From a checkpoint of a small transformer trained on Wikipedia: 4.24M parameters, 7636 steps.
Each number is 128 + 32 x the weight over the matrix's rms, rounded and kept within 0 to 255. Layers, rows and columns count from 0. Numbers have three digits each.

# layer 3 MLP gate, 384x192, rms 0.153, rows 290-338, columns 96-191
084069129095131174105176133150129111149154095129130167097160103146124018122167110142173164150065158117167158160140136089149154137149113122139110127101151092184107115175120135107092085124129130120142132145087100192122138145162131144161161122130112094115153133081131123085126071121132173106
148173134085137120084141123137130108174138113132087146136180166173164128137164195126088136140139152088100145125129108163083127136140102156082160115097150145173143123097113138111138190191108089137130108167154139140082101104067141159130106177179217155115107184075094073140111127116050095165
137145171116104121109098118103138086079169152125118148155119090162139123120154137126126136132138137116090132140110134114134152145114086163101136084130160106146098118110113137102115088104104122131151157125143177134155157133134139111146136082128163121155147114074146122091126124111107129115
157129145155131106125136124135117165164146161163124136110106175121172188130090137121070171112167110141091140134106152108095142149114166172096112166195144160091184101078135110080182106131124126152155101139146150158113114130112129126111140144099093130148147093133116125095131090153133123158
133140186107138171147107059097134150186118069081091119138162101156107121156170118143165131118121142171186138149151163084098138143173154112153178165190153136138130111118143142083172141151183108129099158152089117162123096187115153111175166099188121120113082144125120090155159177143051132135
129126168179111131147119146141168148124143135123177110119124110126136096135095127174158145097168149115125144145147169142149141103136082192119061120135080149147159110086122101163124124103120115177146141152129102119141165126104159135159142137103130126121092122132123131123119140143118175172
164138130137105149111120165121115154136098081119171168106134132131121124144129132038147103121170185154120115168097096119083146100124139157168169045111047121082149133100142127103095134142074093122164140148124131141127080138182206157161161125083116151113132137167142144144096066176094146149
072144082125119113190175139127103136118115132099178128136171135138077125162134174089096124088107137114170141142123121120116161093146169075137076151101026160096125109160140077129076172121122146150159110171117113136097146008139130182093158127143132108101193134099083109089160096125066110138
132063050114144192149122141166168110144163112119105141158157185157136068093134129092150080147112150111172073086098141153132103111137142178171127065095114125134155133047102086153079107121152112149131157143113144054096159160121135146145126162153035124118134194131113111122119117146073108072
188218084106176158204118066148172170147099146142130151114115168097192141116086101133151158119114092118153151097098122116078139102060141182156200127172071142145102101059126094180065128062134153146149078108093102224153225133190134127217101144165086183135110088127084128126083194176169145153
147130096171143115024111143133094128091133122125157142097147067164157105107117083090116149131148101093137138117106073141087168118101147127207138143093077140111133091146173124183136178160165147130114132118119176059087157180109154155170052145113132168135109140092161020146151114101142125139
045141143126142115158137107132157111125096121144091170127158137143123148081156141153177185204139110119168119117163188115138065089233195148180109062149139093075109102107192095091109105142132171152071115123099185149139114101142050117112169117133121122155173126132144167138150096169152110136
093141159128148093115142172098126118148165092157143097131133112145112085174156085109175150172116138065165131087133153078126143114162157088186130132110131169106125126126146103110094112083095094138127155116125143101158112075143155099130103139114179079071146116156152132147133230138172124055
116145064111127135126115122087167163117139148137107106149151097178121164116114136124162127117127155106095147125101151150142130104097165094145120111113149119177158168151110059185117127141166101138100100101126134171142161153136112147136101150097113141132141105154125123143144094106149120087
096096137102143118122106095108060139140121095144080137098194132120161079120074114187100152125155108121140125107168094156107072101123189107161146122138113109108066082098114088125111129118053112197083081122061130057137076077125100094149117127187151132089135170046106173122129122173158176079
129143139147141156160136145115111148152109089132123151133169145129110150099119100124144098126128138188177131147181109190113092154046116100198075122078153107119119117082093095145158112122171076076112110093086153127153132128239105179123100154136122161205117097089187097087091163057161140126
096118136088173131142146075087176128133139139113127129127159141162122139089115096132124080116145154119141152164173130118121136135103162161145160059143176172103148132138117127180144139110128121126125075100147112152171167114079145100121138142102112118152113107122107123112141127130147172091
127139114131088089126156157163104150117186121133109127145107122113136088132131134149135069125192132109144129106076165078101118170098109130114155144116185173124110088086159108162117199188107151137101158110151153153159148152095167106156082101165097095098163131117167135136116085133158136151
124122140153159120146105097132151191114027147106070113180108147118147133112124107153198104103095183146121141141154158070114141162171132127063136173118142165139112116089091109168134159133185132155119094084134128145107118120078143135138117178166142160136120167148123145113124130110133154113
134140111064130141116118141112051120134112185153060108132139138143059164104141152072130157136151162139113107164097164120116127096126118183099160173144151104087070144142079164150101156167079152164141132124130138127100142149146130097120130143109129130128121164087126112108097102173121126099
125134145114145216113135144160106147121147146140159117182115197171164113166153082094130161142131147161092164146111055108189103114206157182153131133113130114097114140127127092120063130078099114165113142131170132148170192123124149170122140100158112131160135117132147138153163084176082166109
114131171121117111168114172148112144094119132122097176120172145152105125164180105140124137166078179133169077127148112161136129134121169154089131108160142162141124144120137100147115193111128142199138115139111137158096142123141174132119095171101142074140132111086121085118097178128127112129
169127141110089115064173083126167106104129120029126193165113134171089195112088107077088105161077106085105136107119115114151099128098104098206112076189064101193106111140075151141042165121108142188120115172130186110166117142114137077155151151137173150092174159114092140139139146145084144115
093112147096179109125167095149061134165125106122102175190130127120185078146128096154112092181124128134083169140143113104128099120147116132127160148101138126105114147186082146164085074062107154138129121133108164056137133098147134135198123124080102144106124139129092127134207117130109089104
167129150167139143113153100117124078132174206112110167137139156062102102138161116089190133220125110146189089107164147102094085135140080149090149098136124129145110149091110186185131079057148101089165174115061111175121140120128146181080115072106143088123179121224130109129110142138118090134
142145103039149157126169137167107191116147158115099159081114096125172157135081064095182080129131103164173096135144065103158130145143147122149140111142161109165124118144082013144105143125154103161105138102147117201095176078169119166112063127145150143150115084085180088154136104087176172111
172113119128160073152083111127144095162102163200132179093135183191111159127096167172097149207144072072107123230122050086105145181146127096147155187088147141170111143115199113135161205153073109172165157144160111104173151101104127079075187142149157172108116153133125094156129099107118148194
136091108095143092128131113108119156044073187090180143146166141128194104143109081074111141123145135124177135116163109064152211133103167097161110128085168124122113154081172144130089183057043112100077107142194100141115100114144099134107111124120092139104141138120167142107161150173161082106
139057149086139120158080153164117203113134173133121117132117107177157132071132158154101131194145141129156151162183092112117115138164126099116158091182112165168168154108096125079146149093101123178117171133151104079100125122125128098131128154108134146114123130131080152106105115131145089136
123134092119118112134127131124091112133145127079125192191139145162087151126089109106143061065126098143196135101090113143072094142156141122080114138078142122149217148147144153154114066099049098098159143142199053149113154074132128132138097123094125148114140134111086186111109079152199140152
094154149038081181105160155075151122097111138101102080170101151093162145119210138105200101105130088146166146155131069127083122169117106183175096129111117135192095095108195103133151149178147059096148119128100119113134130105190134200082172120135150086137141174136134141120117103147106149126
151117127074113153170110091188152135123165143129159173121112081148123124190184113133128121135069150123091180154090129150078135120108119094101136084157074153143191178099117177140105153080122146128096115074064110147077168147112076182123124147125162113084140171094116089108083142192166134080
141119136098137136135162156118161170133114130094118164151101127177121153172090114181229050159071112143104098122104201130110154110139056152154188120087133137191103168165124149109110135134117099165102181141161137122108155155131111118112154120158037122190134080146159148173160098058118135179
120150114136170183113172154152119130129104096105171088101125111148145127128171208163102144093134155128082164091112113086147163135085105139132169179113193091109125097160150093112132136094162147100111178135061168156152148117108095197175112118087133072134126141163145121148122127123159174130
118077123124106135100114108124177125076126110143119126139097094153161122130211056146138104197083125114103123098141148138151174112135147170172125146113132201165126090137218138121112171158177097150133085164110060149135128145154141151158092113166147112138117126206066152116186157102148131079
122116098102159157114117155065141126124126135147090127111176155137148204093152128124175090173114113146082164142086161163121118131104124158133110153127078137124141108117145145128182109142110115091194117112130133123137080178128105121120145110184136128162127107165170121115156085132124140131
128110079134125194130121144089121116130147113118084168098168112098113094131127098096083185113157135154124151144091119129072116130127179146147135180126103145143176129128080168149100195131093152140078157074130205092135148122097135135128156116086104134154141196129091075110204148126137177181
121140108067140058127140132117103131107117144130120100168161104104100111117135156138118093157165144103106066119124100108097192142152149071133125125092130153132122129126200148119071213145165153115152137184128169136139160072134160114197103110139165105145141144145185137139140111164153104135
142134130096168120097151128115164086150127144137098116079148158159091105131155156101149049164126171135084138156140144118144159123164104152157038108100097125111112159138122119158043124127105096074127108098078150098171133115131147126185206166085098105161133177111134136093119155099136127152
083141173133100118101087182138137103140127160129133099174146090165185129120119187162095148126101113176128162174119136098074157109141086142104135138150114116081115123152121144128134069168135081147097097120129132165154159138132151135116166162110136113107177154117092103096136113107055105149
127100160167157104165153084104071120139164092080148200106110139130156144041059122131125112125132100088083056104072104153167095116088127156137110165065122162124063172094161157126110156132084082147056150049148093084149157118131150154162152120121100151161103103082111183186101215168136113144
078147100174119129116137108086152158174082092108141111101161066120107084112185130145077128133116120130151130122104103160127152085140171138105138143106034132176113170158087079185127186126088164104115141165201111111110111166135167151174133135094129152065116085101128049178083138206155144124
142149125112142183133127097099052188124150151122129081053073121132164156138114149126052103090184139155127158122109138168144145150076147141119162072073116083187154136146110134165122197088159116172128091077171167098157135132151081192153167141173102117032095136109113167142171083087135115142
081151078138124211108129102149133167161132116080116146097158126177096102137105153122126129156140169180118168097135107110161149186113180141172118131123083170131111062075111145101142164157099134133170137151098151165124137127112095174182171110112128134103140102131108148107102147117106167145
121185121094144084166120123106142107106129128100164010121126098171088132110098164123143121140139073154141192205105118130060137130086186092093105108091101132086131096151153090104124110116138081069079206132159145126130125157144110153148087155151138153163179139100094116154142196158132123109
131121154151122089073125107152152071115169088118178068116135144105191121155115130129085112111148048161150144087124078162159085147153107173118132185117156129172149195152168058163041159170039112184096182161109183120103141118164172066120085110127123157200133131156133086121151137130139093188
127085124085103089125162113150110124147157158134153135084125132112141143080088197138150171091156142140114092096197148072127148154140089096095140172128102125087139140114098137136148140153159095177093160113144164113159172173038143127127077128084115097114134150114133167107059103137149143147
120114068118133095162076173106118159091166134121125200163106151123108167090117127110162114113116118120071094129109128104041093151151149109176143134116159110140128160129110068124101125142220119126114116070162158084080133162110131119103099127115139212155160133162161125047141092088137090141
104176167132129141088108146159116121142158105119120117128117120102170151114120105093181128096084071140122093120161117109080154128123132127148203145156101152127108119145123149114130063173137079120178139146157127144112077147125143123168121121177127122125076138134090072088131172131112143123
# layer 3 MLP up, 384x192, rms 0.156, rows 290-337, columns 96-191
118122098106150140118096107181108109120114086150124139078148126158144109133137152124116133106122098126094108163165136095110157154119098157160120113096098132130157182109097082151139128140150110138133092124054091151146144120107090165114182062131165136079184107079132114110155089070124183075
128140129081101098086099102182081148146186134137166155090134202114122117159152136175126111178155169115155115076127161135079153123120129080157126110097178129096097144137124127156168126081185111148136130128115090097135181132200051136169151118151183119130179116120076118157161176126136152131
145098081123169102100091130110141123101103128153152158126115146161157125092137128100087157134099060138087172154117130123076126137098122133115129117156112150109057182178128149160122124193145122138142095115153153173162178076118080127122141125126155131141095118138062123119158152116137134136
148082161162109140145106100135138118094103115119119120149141105120121099119142094114163124157106114073144186095149132130125135147146131125149130107088113103141043081168101130150150153154151120172105171122130154122135140119121143123132106112083104124109131127116154152136115143116146128118
132121116148170118141112103130144108147098131170113088101121179136083073145157141150150152148175050155091120161096178087137143153137146100069074119081088111165075170079107117128104130122126066115123150144129157159061197190126149097161122110066148154136099131165100111162113166104125143124
152089137114181130146075104083104098157144088176106087116145139136136121095109160136174138163116162121096118154089144140129128133144132078149119165151133125140155116120128141142156149103101118096159061173147126116120196135133133060147172119167170200131112177171128119169207147145144124132
177138129125155110119167150127129109147128099130097127097144126128166102135089081128112119075146165140121171177129121136077149105109160156132062109081084151100092159117116167126095151165164169115132173192100158107203107126107142140153142128098111102141138151148137091135099074193157130143
213106129079202148123152135120106150094151137095126147124107058133150122158126138091157142130141044142106118077147095142095121101152126119090132034129164138103176139180099131145173108123116075077145115117149081121085164143189121077069134147172114129086066109090100089130152162175102125096
094089118165131077163089109150138066130152150140190128144066106136122135131102124198175126166118190131120092142118112115145111089103115128126168176067099170120156119085118093138143116151083101112132148160159157167123086155108141123196106103132124123113152080156150144126179158136142136133
164200199126157143060150189187111097133162140167226159184086156174129130150076047087146132174166115140144105115123096156144106136099163122068171067114140153176159160065134119116118160083173174136106095151092122218111222066141174126190093143087107098091075064173151102066134109127110061160
189127225126136185087093137102107103160148150176066147116089166120142072075123122147139138177135113170193137119110104164121190138171140101114133139186087146144160076092089128109093115116169099148187081153118214127152122188119123165187109149156096145152184094122078135107154177101149085177
096130147126121096127131175122082122189113153096106146128125113185101080090125153119114107116117114097193086097136183150123143078159134129107137128161093110123128109172159131143134090118138062130084077090185144164083142146117101082165149107104133141109092091141103161131143149108176097115
129125137173099126116143085107126153081097134148082150112150114125140053100123122156145043163034231149117163185164096118108107134158168144106072188097105127128134137168183096111064126168049121170058134112115140121138158099117099112092078137135134130127155161152129090174119142119150121101
126118152136086134148099127155086172158148145101095160132095110077137139150067108149129143135160158124134133136121088113162122155105135125138130153100124127129103150084131144100114101090142100123133101102099134134107122175118049128110148152126084149108121157111119129102136181116118063132
121146114115163144100172096152118138089065081118156119080077093142105099126082085158104130104113137123156140105118124168113136133102129149118105141142099092113096195120129101038147130142094101065161145105134114094133078160169112108108168138179080160167120068140125109136131163134114131149
131086124168163147105161127128164076151144102085182119118092117146168155127171073147115089122192110162145159145127113061179188098132066146175119119137181126144145126108050112144136129116133055058081177189075182193105176155190149119185142116131064167154176153082117166139171092122129159137
170152138166147111163124167099175134079124102124095136122155134116178140094158154137099109155073153112131105147139122105126151159110157079107125121161148101107141147121164149093155078107122153128135146071168151155161163126122162126113116139117064088145113111104210112120083087097115143123
105108124125119114082122157084109111142087148123091086149101116109146127153123186142141120115073106084156161106093119139085124094159157158093179172102098137198100182171121057212151119135092159148177127148142102126108104105192131161134169140137176139096114105123142083152111145117153202130
079072151197112145105080135134134207145120105172112066153142133063131144129124128164159124099107159196155131125114168064134147129112071115127105139066121131130152117137140140126146177119122130164136102091142144168096155106133118150076111081076158177158123144190149145089086116124161128105
099114101104089136139126123085147110147147096126176184097146113083103133095141098153163172111162145150141091071166112178200116143178103119099123160131043081145089096114141125107097080103164108103143127126099166166113129108125140187121130138173113152139147090103134141049108143123170146068
088131114142138103127115124155150155146158123141129144105141111111131146073130144154148126077103067115114152127163136137077101092127131120129126161049141130062140159135135120178125123172057144105142119163127086126112133162091097072092179137136129146100154108164098065128106139077126109214
178080119108123185092143134125135132103076139129131098148085125145149119125086136107152111151112128076137093154101110146106175130129164117159118101132095142090134102160155091143141122174070133090112145140109136095156163108122089154159121130159153102115116097108141142118119124068172171122
133126128150120073210154099110078100097145150100144145133100097196135163109125165121182136168118157144138098144110143135099167138078141133093098111099122137134156131144081154149141049100154117107101166125144127175091174117164168145126102142090131119182130182113138136098158144092106100129
091153134120165120116163165169090138162141114150203109172123141158145141149100131129131085161136139120154152147151155094099144158158126123109135118098139128150098159118084140134127107072191203104081153178161073117108144181140096118174077163094051118194110151158108049125176125163104132103
100084116098131151045091162156121130131098193135117127099089103143076099089181128130183109149120130114134134104113118159125163109112103132136191095144117197169129175145117087116107161090109142153139139154091159098157143129124135170084163105138077044177158166162123191155131178142100153118
078058131162123120170106136126172083133142097157110166128120214154162124137175149162089185079087115133131185160120149169098137161096182106091110128123110094134185143118133214120166096203146147109143137147178110105164102195175148048115252067153119065081157199152089104138114138133114125140
149137065172085106075134091081113177041104132110141075091150127155069136149092175094173108097096123113116113142174118152163080105128090157124153076160173168179098107148111135183130189075179157104123090120100139121134113122185123122145092110115116093082122095092193123129080153151147120073
148089134070085192103163129155182116163107171095160028162106184118081132098158155092141144139082145098135138080111147158104126138168089153119196130066138100132162090130100130133170125136106085107144145063070141174161166089149144098038134153111169152127169133149109114121123059136134159118
161120085175140195105058153108087142149152119143101153187139125068148094159124078183115144145179114133111099122110159118128105152112162137114090168056152118167108070103161147098108051145112173113117166105092095144131147060127155131119119139118166125082130161096154156135126076136126133157
139133119116137159097130156141071124176136156053195163076124105128149133147105160150112244128200108134112108152158104095090162097130094126064104138124128110089048103080132179088133184090124180177140096157132121097146087168118121138111091095154095083126099121104115106147180080079148146116
118159112132135179114162102122187132148143116136113134119135176146156140068099062164162098124177156126167095181074102104104146150138128133145111178174141099112139145105095086174086121086095163113057140117165138067185173198103151145162108168096088188154137117170071105116120155146162076158
157127103126144000130149114197184110153110110134132131108155102114133108098196142147101125173082088120145096173169148059075116138162108113147099118150152093155204117110145165112125129185077131167102113103138084096103136109104127158140204129143096100127093133098121138177094163133123122132
103084087134143119176114098085167134137135123186139110114140135098133143090163164116094121143135121139169126163103128111168129105103138140074134096077119140060168105127151153151089127122091116123122052149151115114140116106109129076124088219090134130062116166159101141101124196159141112075
122145133085083098156091130134114153141132148125134117145187126123106152139187071144121157138116108111162161116178150089113139144173129079097113133162080159108103107112111112147213140135082148139111069133137115160097131132119101084153168096156121147084138100100148173098138169136113102120
161146132104215098117066101150145086118139084158107174163199102083122103098203119130118170115093165170070172172122130097147083123234062142032153112078164187152099154091087115133127150104122088107129219124156155125079092114112184126122099135140147127204184185142119127151098107114209107136
109069197096089109138118115111096127216061179100087114115166111170100156134133115124047144145120062145052120065066133141122135126104095122117092134152128110155156098198144160146090093123077100155061145133036105127183125115081122163185121125112112118124122198142178133091131107133130130176
064121115112156090106139200149093192107192128120127110109159109182134062107143144106086121147135160076060116116161189094137105097114116126135132159107102131112187109156098061161116104113128109157190119152118128178079135121107147132143149096132086083133180131219120158132124075089112091087
123096125120113151133091199058156113101139161097077088158193153095130102154137097093148131158133135110111143168142119097121074054150044126111166083142105116140092114138032173108168102127185127185114122117126121171108156142133170095138133131144109133057176106136148138148081107138079103123
143129104075154067114095096116160091105077105115122115134102118101115063101133132040170066150096113111112115088145146124147146132187161146170109118107121109112136126101086165139093063092091110113166078094087138070086099130128123078106173141106145114100131132141108139159155094075162118147
126132130170142105075171141157124112093139111110181099159108164159061124164129140109157128103074113180193132113112108179115136155078153170147107152118123145141202105158138092147072140159109159080140071144119098126123165085122069151137123176141118134114142092133118067122085123147154183123
188067174112127090153106123108143127101139073138140155127107136136076126105114156135096136112131122141140128160102116178123111107104149092096101131123101094133134153151120141162119119098056083105170157133131053127128167117102119136118068154149129120129111133146082168116116164177192122130
191083093151175146133169162140079132087107170129081129127090119139099116098111098168156117097120144067136096099118191123185153128147125114119130122103219122141113124113134193102044162150081112136107100092149088167094160089183100167136122121073063123180075104153150167099159112088141128153
146162108178151200130112192117101128075153070141100159103135104123120195125100124119127191072132128142120170131156108134155118172178129124100151116116089128142135167089104134162152153124126114141155122103147084090107137117101114126138082108118082182180083096150156126149138082104130097167
117145090107149118119121138129084186080130067130161142174133115105164187151152135094112157111060158118122088162173180109134147121098086114123125112117184112148187161137162123164123169058102138212119152137108105108113133116197136141081115084106152058128145154138113100139106126071112145106
105086173125196141186127108187127176141151072148109091107159145083138105072188112127121088078143105099105166073091135087123159072145159179194177101103179076150137128148125137138143135121153102118078098072150090082135106132142150139171116081099118124137121119063124118103120145122103120153
158123084079073101085108168085164112152122118162102149066092147103170121146178123154128133174212164104097198162137104096070114094094137103088171109102139077154160166106098140102176096170087141038101157068151112143119153123162110192112130137088078131152122125070186113090099116116082127134
130158092119199082122127122128095144168142110098138096108136114147106211141133081071105120163149142134133119140065141197124095185116182123121125144132126138140138131123153116110110159130165169091167123153146091140133101163192140096148176140135111189153166149175097020143131123123141071112
108055084119135103153148135077089178116153135103160140098144115142126128162122201157164095156147109166095090138123112117123122122152139105135135101171141086170144160144104107142106158133175175065118167135144190097142146157130129139111096125116126202137100140115128151060193098104093041137
# layer 3 MLP down (transposed), 384x192, rms 0.134, rows 290-337, columns 96-191
121136104119131137109184150131113120086104127143087135089189078170123106111101101130130149130125169153086076124198139156147102120112119101146169122119154145131065147160165086129108186156189080210144090136142187145078096120114089095140149115103115146152096130143129104139114122133110159135
132062131136138063067121139140145192164109113155162104141094170062155140084093160137105137142170159163098119099096151096168115174163181117123162129156169146117122145141118071171127090090083162150168115117131014161129136149215103090081152161090099115108111146142085151135080123122203156140
164071156128095121155107138122100107137113051107073169120116157095142139124116107139073109093149167148139120076142131097130150135157152105142183113105125086177110117161164148093130106129187132146098171125141111113095083129104111176135110171160066124052103160104107112134121172173117142150
089169111146144135111121116130139122094165118121178105115149138143105115078107150173084120140088083098145076113072108090135088127106129170175111124129165133147092130109098124169109141138103148136134137108124140147149099124106122148148140168113069151140110168149123143151121126097122090112
135138072096175218062114063167128150094129096161122135166130112143199115110188101125119147097163170141129133169112118136151092108126166142185098121071105169080182147128157117114082138145190143103166115128097040109136107145123151069110158161116121147126138127117120154136147110139132130144
136132073180098084125049105173094128126147119121173063161078150111142087114102142143134215191032139092141111165113081145173067121091120182116049096123114128087154164078132123137173156151172121140146095136165180112161084093125139125079171088154186128120078159154131088127106135145138101174
130117134102112132099123137121121142181097111145157148153182127167123097108080132081113129122113161101100094098157107116125147103132145110149204058162102109108181075119117151129156125148112115185164103160128142143072092146175165084163159094074098149161109137219131156080100075143140099120
146125102101163149096079100117090180164139168159095133091083173223140125120077105186155093110069138157128152143135110158087138116080184105127146059214075102082111134096153162074156144114127113146155104095155105111155104087151065147102171123121149158144136160077123170121115114170163118072
119151108172097105183077169137133117191148152128091122104084099182156088111092160088125134127133050145072094154107072159141135160162151102116099185136139138107092089143143080145164194169151181125101152133131118095067105120121151132126162089143098159183115118164078122171136170141125142128
209047131125160071086152109153197165226194095097125133137110143168117150192089153166151141145149062163055127129161135122205111209152140033073115000114075081122159099101100177174117098150115132161086091132107091101201088082096120177053152112052100143177132099135054175168115146097151181076
152163129139153177159149131174090119136147102155092107148133154144150071093140127111079112137135117135096160132101080063081169126139169093149130083139144128143111115127143153101121111105064111160124101137123096068129187208155121113154107115141178140148092086103101118091105123165168076041
165106080170161155130192096189177163119121178177140148143141125100141113081158190081172110093095171121158137184108103127149108109104094134115180161149114088135096154154148114136112206119129133162148070125139097133064086152076123152119075127096112069069196108151129131144115099094114190064
121167173161099055176132148093125136130110077195190139140080113136097119206091065031114074071149096109147173066079121128103090084116094116107127179104144178104146130132111059121095092093101153088143097154100136107108118116127135116190140154102137124103127090105155149117112183116120096073
146133105139175178106106089125155098068136149089127141141127118155131149108144136148194129116098136120138111097130141169083141129095143139114116151139100106152098132116138134104119097132113115166099104109159105126088118144145170159199126165165191130110142178149165096081135106099107156150
122175077139137102124123120145183146133111148086193136152125080129110078144102146072099128107132090102152109117132129105135150134160142164085132119098139158148149092161152177097132187131114180114097185149169134117121121114139160156121131175156161131158122083151123120175153185083091116145
103144121164150116165112190160091152106108131161091043125088144109124167104185132094109166061144204162135135141154115152092107135141049094145122161082108165172169192110097134120153145126164120130136129074140105170111173150113115167103148128088120097245139176109179143105102106081144095077
131146138134122094110150180166116120148139124099125096179099119123104081151116155184116119097200115139107095100150185139148146162123127157175115162113096127159173133155146099128083173157162165130123108139098107081101122157144106132143156140091159120121135106130090122153173150164101109130
132127132134103114153085132150129149151172150177132164112096126154128123098131094124127152133124025086102149104158144175169123103134114079173113121159114140149172120151116131103119197122123115142093105105141107150164083137113090134088086123175137151150158198133112085146081139134141098163
176054061180149109133152111140111099171162107107163138162085109112118157103089189077176158111078111115121154143162122071133151104117118150187146117079120094111087173188147155094146139105137104112150114120128161111168162130160152180154191094072097131133106122134166158134110125116085076168
108144090136150178136111136129100084127109131197110036194131153120134157136123175116167121135040155138120135160057133095107110114120147177141139176108129120156129168142105181139121158133102152174179085090123145130124073144109130117135119154104126121162106108130110114119132134095142101137
086070152152143148179118155187111091122140156137090147078102164148088156101153116151129109090138141162094199148152128138089063168120090138134152160132094093119148153129118079143086117158071092141098111176089103109149182164102074148176161110123193105133111081145100178147069136132131128142
182146122169159111089131131137119152087222131079136136129108156161125092137152152141072139148065121192073140089140098127151123099127127089139158123145160129141163108110112088165090172069154128138121139136074143096185128071136148155154176169094124104145156104185125128082112147098134101106
202129164123096104183128174115156144101156194157110155185144160107148161117145101036102089113073188100098111108179080100107148117102113114113052138171124127119113096091165129149168097111100136167095144092163124140143094127132119108153089125061071157206148196141059124105139109173102087083
166108210121198147133024155082139121139090185159155137076103094077129145115113175144130118113089147146166148172110180163070085119147147130115124137113148122107039141136091118143159099154089187157136114109112154136183197053103222119084129159135069178152109137093151045131138080094147084122
115123073160079113122115086154116114111120168093128115111124079134165116104127111119135100076152108154099139158184101069163121147125071146155152084157086133116126125108103079118136195131137121148095133122084132106115100133104144124110109118139131166143130150104165136111148127132100130113
160126176196196148087125196043139148111078202155067090113085156124142097200108157201144140114198135193112130119123139172106184130127169122135093101184111132117080085084113174156148130205149140101160119109153115108154165128117101134122101213121134076080091113119114107154124089150125095074
105155132138110145122103131124087125113151139146117127201135091126090115139133145122149153140091139176130132127118173153185132090111120146108168188155065104085128101124132161141160109112132098156146082057160120160113113117168095117148169159119106127101170120119108133122167152119088114187
165121128104120136122154146158132160115166151117177139068127073076130149146145150113182167162078183122123132173081132112089136105114155202161167105132043095125145088196121135170110099107148177147147175167133168180162162108093109161102124147132089107136092120116103123108063145164119139039
113102157149160073039108136128095073122087104131135148153104177143118173129115154136133178128110046105092108120142121172147130129153154077073150168172117138095101144131116203116129139166126123128139159187098169105122110099125092104082166117159136135116135133184153109108128144100145112129
123115086091150175115083164167181065133115102109151152125134135089118121118112136079153197171125133102075108139113160142142098098127113117122113101137130119162119112144096169162135152164225096124093174110119140060120151129112112124134126087085123105141156141112183105132195116157130130119
091153148111130223121125116155122109071103153133094112126087103101133209147150141189109158124163109105169133128102155113127102135127081177170190117157096106156123125096141093112161072140166091146131086151168101177103099123156084126115121147124168151180149093135223167085117136166069126155
134099048092204101139139126127129110120114094183068075158134139124175055067238135158151090179122157114184101113158126101172133117097108156214103087092112105112164174148159096096153119151120169144095157100125138113091089154135112210109188079151148126094127153107146077118150110084066126151
133105161152130136153145147134049178072044104096151124151118092078149120157143124153164136124045091131111109104180090135096140119130127217108182124134113153114082110096117110112098144102109103156137128174152170103137136158088104115173152134173168140199093140091119111160140050162108146175
123115127063074115106151123116157130115151175113140157168111132113138142108128130071172033160168169137194161129113141116098102062165167139085081112134102144184101120115071035157149151135069099147136116051138182088082110153116132135202129108105131176182167061072140122070128129151090140097
143099134079135149094075176191100126164110117118182092088085098159124087168167149104128164180102045169180128157132128153089119130137125160150093091120129167114186122104132100063089198220193169117185240115121149089088092119096137139164058128166092125210071108161154181143121129077102132064
124058139080103108140125132086145123143176115102097118151119110152158184145205160073090077121149142134072148097163082163103129135047112119076111131099109128118136135119150204098158085122127083146125180134080140138139124145082126146126116126086175080131124119106156141111135121158114119104
154122161100136120110090155093095122152123130107160119094118090131112104141133072096201166087138164196070173123100127123143126161108151143128167097096155134113028121138099140102119128128151144081131139144192083102167128127153141146096116141137074094098092118131137102136123110089114096123
119160153154150132099120147146115137114111185190069089124096143212160109104137143102169137145172110136094169191082144127122148157141136127096150184174143123196134123098111083156175062112070160071137118097124154170072137074121103124113137110154110093115133139138087127136163072118159072090
167162123127128086113087131101154163107123121149133133174112120112106085176093188112121082136100126126097179090127180101157116125156137135145088086080104086092164167122107192070082105168138113114142083055144136101099128085133156115103151135078139102102134123111120170161136080076166096196
101124108127109138114152148170058076112102132138148138158147173093139114117123127141134122117073154121129161119114087111125124091110162139148154192160083138149132149161105167083169091112115143111142074108119154177103102143129127122101128098138120111139127182163138087194141166151130103200
192165130114111136111060173094106114114070119204107132136100097104083070214150137112169101081110139156149131149174166160158158129125134095101047153139122098140161131151105144158141188117068098150130075101143151159136129143128170138128133160139117154136085174166135050078150092130120174085
083094160096084168187127148134122149149131152109117190157127128140162133141105140111156080109097141081128105117088134158148063177094106101116098112168120150124192122106114064125156122111139113108091152180109095109139151050104102165094074078178127096139132166093097151130142084182109151159
145058117094099086083091096121124108165059106075213155150082089082136175140108110085153147132189119107093153107116090162114082169129142085145131103112213127126124099123094082112113173179160118104119081165123146090161120137127167039112136168132105129062150134155159189139139183113153206107
095100116066169124151091132169170145085071152127128129077121118094172129108145117112176071148122135132102136115157113129137109145151102142125147145174120147181110149145175144156077088106139136145131124144062124140144171132113080134105136048069141140190114115135136148187143222142187066150
115102174140202136160128132131131138086131114161101140086152194106152096147188143100140118091142126140131136106090137138093127141163085137188166108099160079128071159116123115149081101114143067085159146157131137079115147116116190115111100130154102108163148121104164134097134114145086121162
091112131142087106052099101135088141090120200159128151115124101163094136108109088093145084061075101076209125121150181177175101151074121077122111140146178134115102150104138170169056187077130059161193099132144105124116138117174095189158098133147210099103070177145088193135169111132158110144
146158161155117144113126185156118109139086078095126111114152090141126134124101068110162137143143122099151154121096135191059108123123161170102088110166123158168115119168095139094113131197175152107121152179189137166141116107152133112183202105136170156184151125136170044116168127122089132143
182183127149101092092124165164122122130080084073143132118143161086148137109061146087087145104124148109142108052153223080144126127097181103143158139139119128151155166100053114107169077155211135129144180060173205136120153164164158182142125105077120158121115082147121134089100117169098120132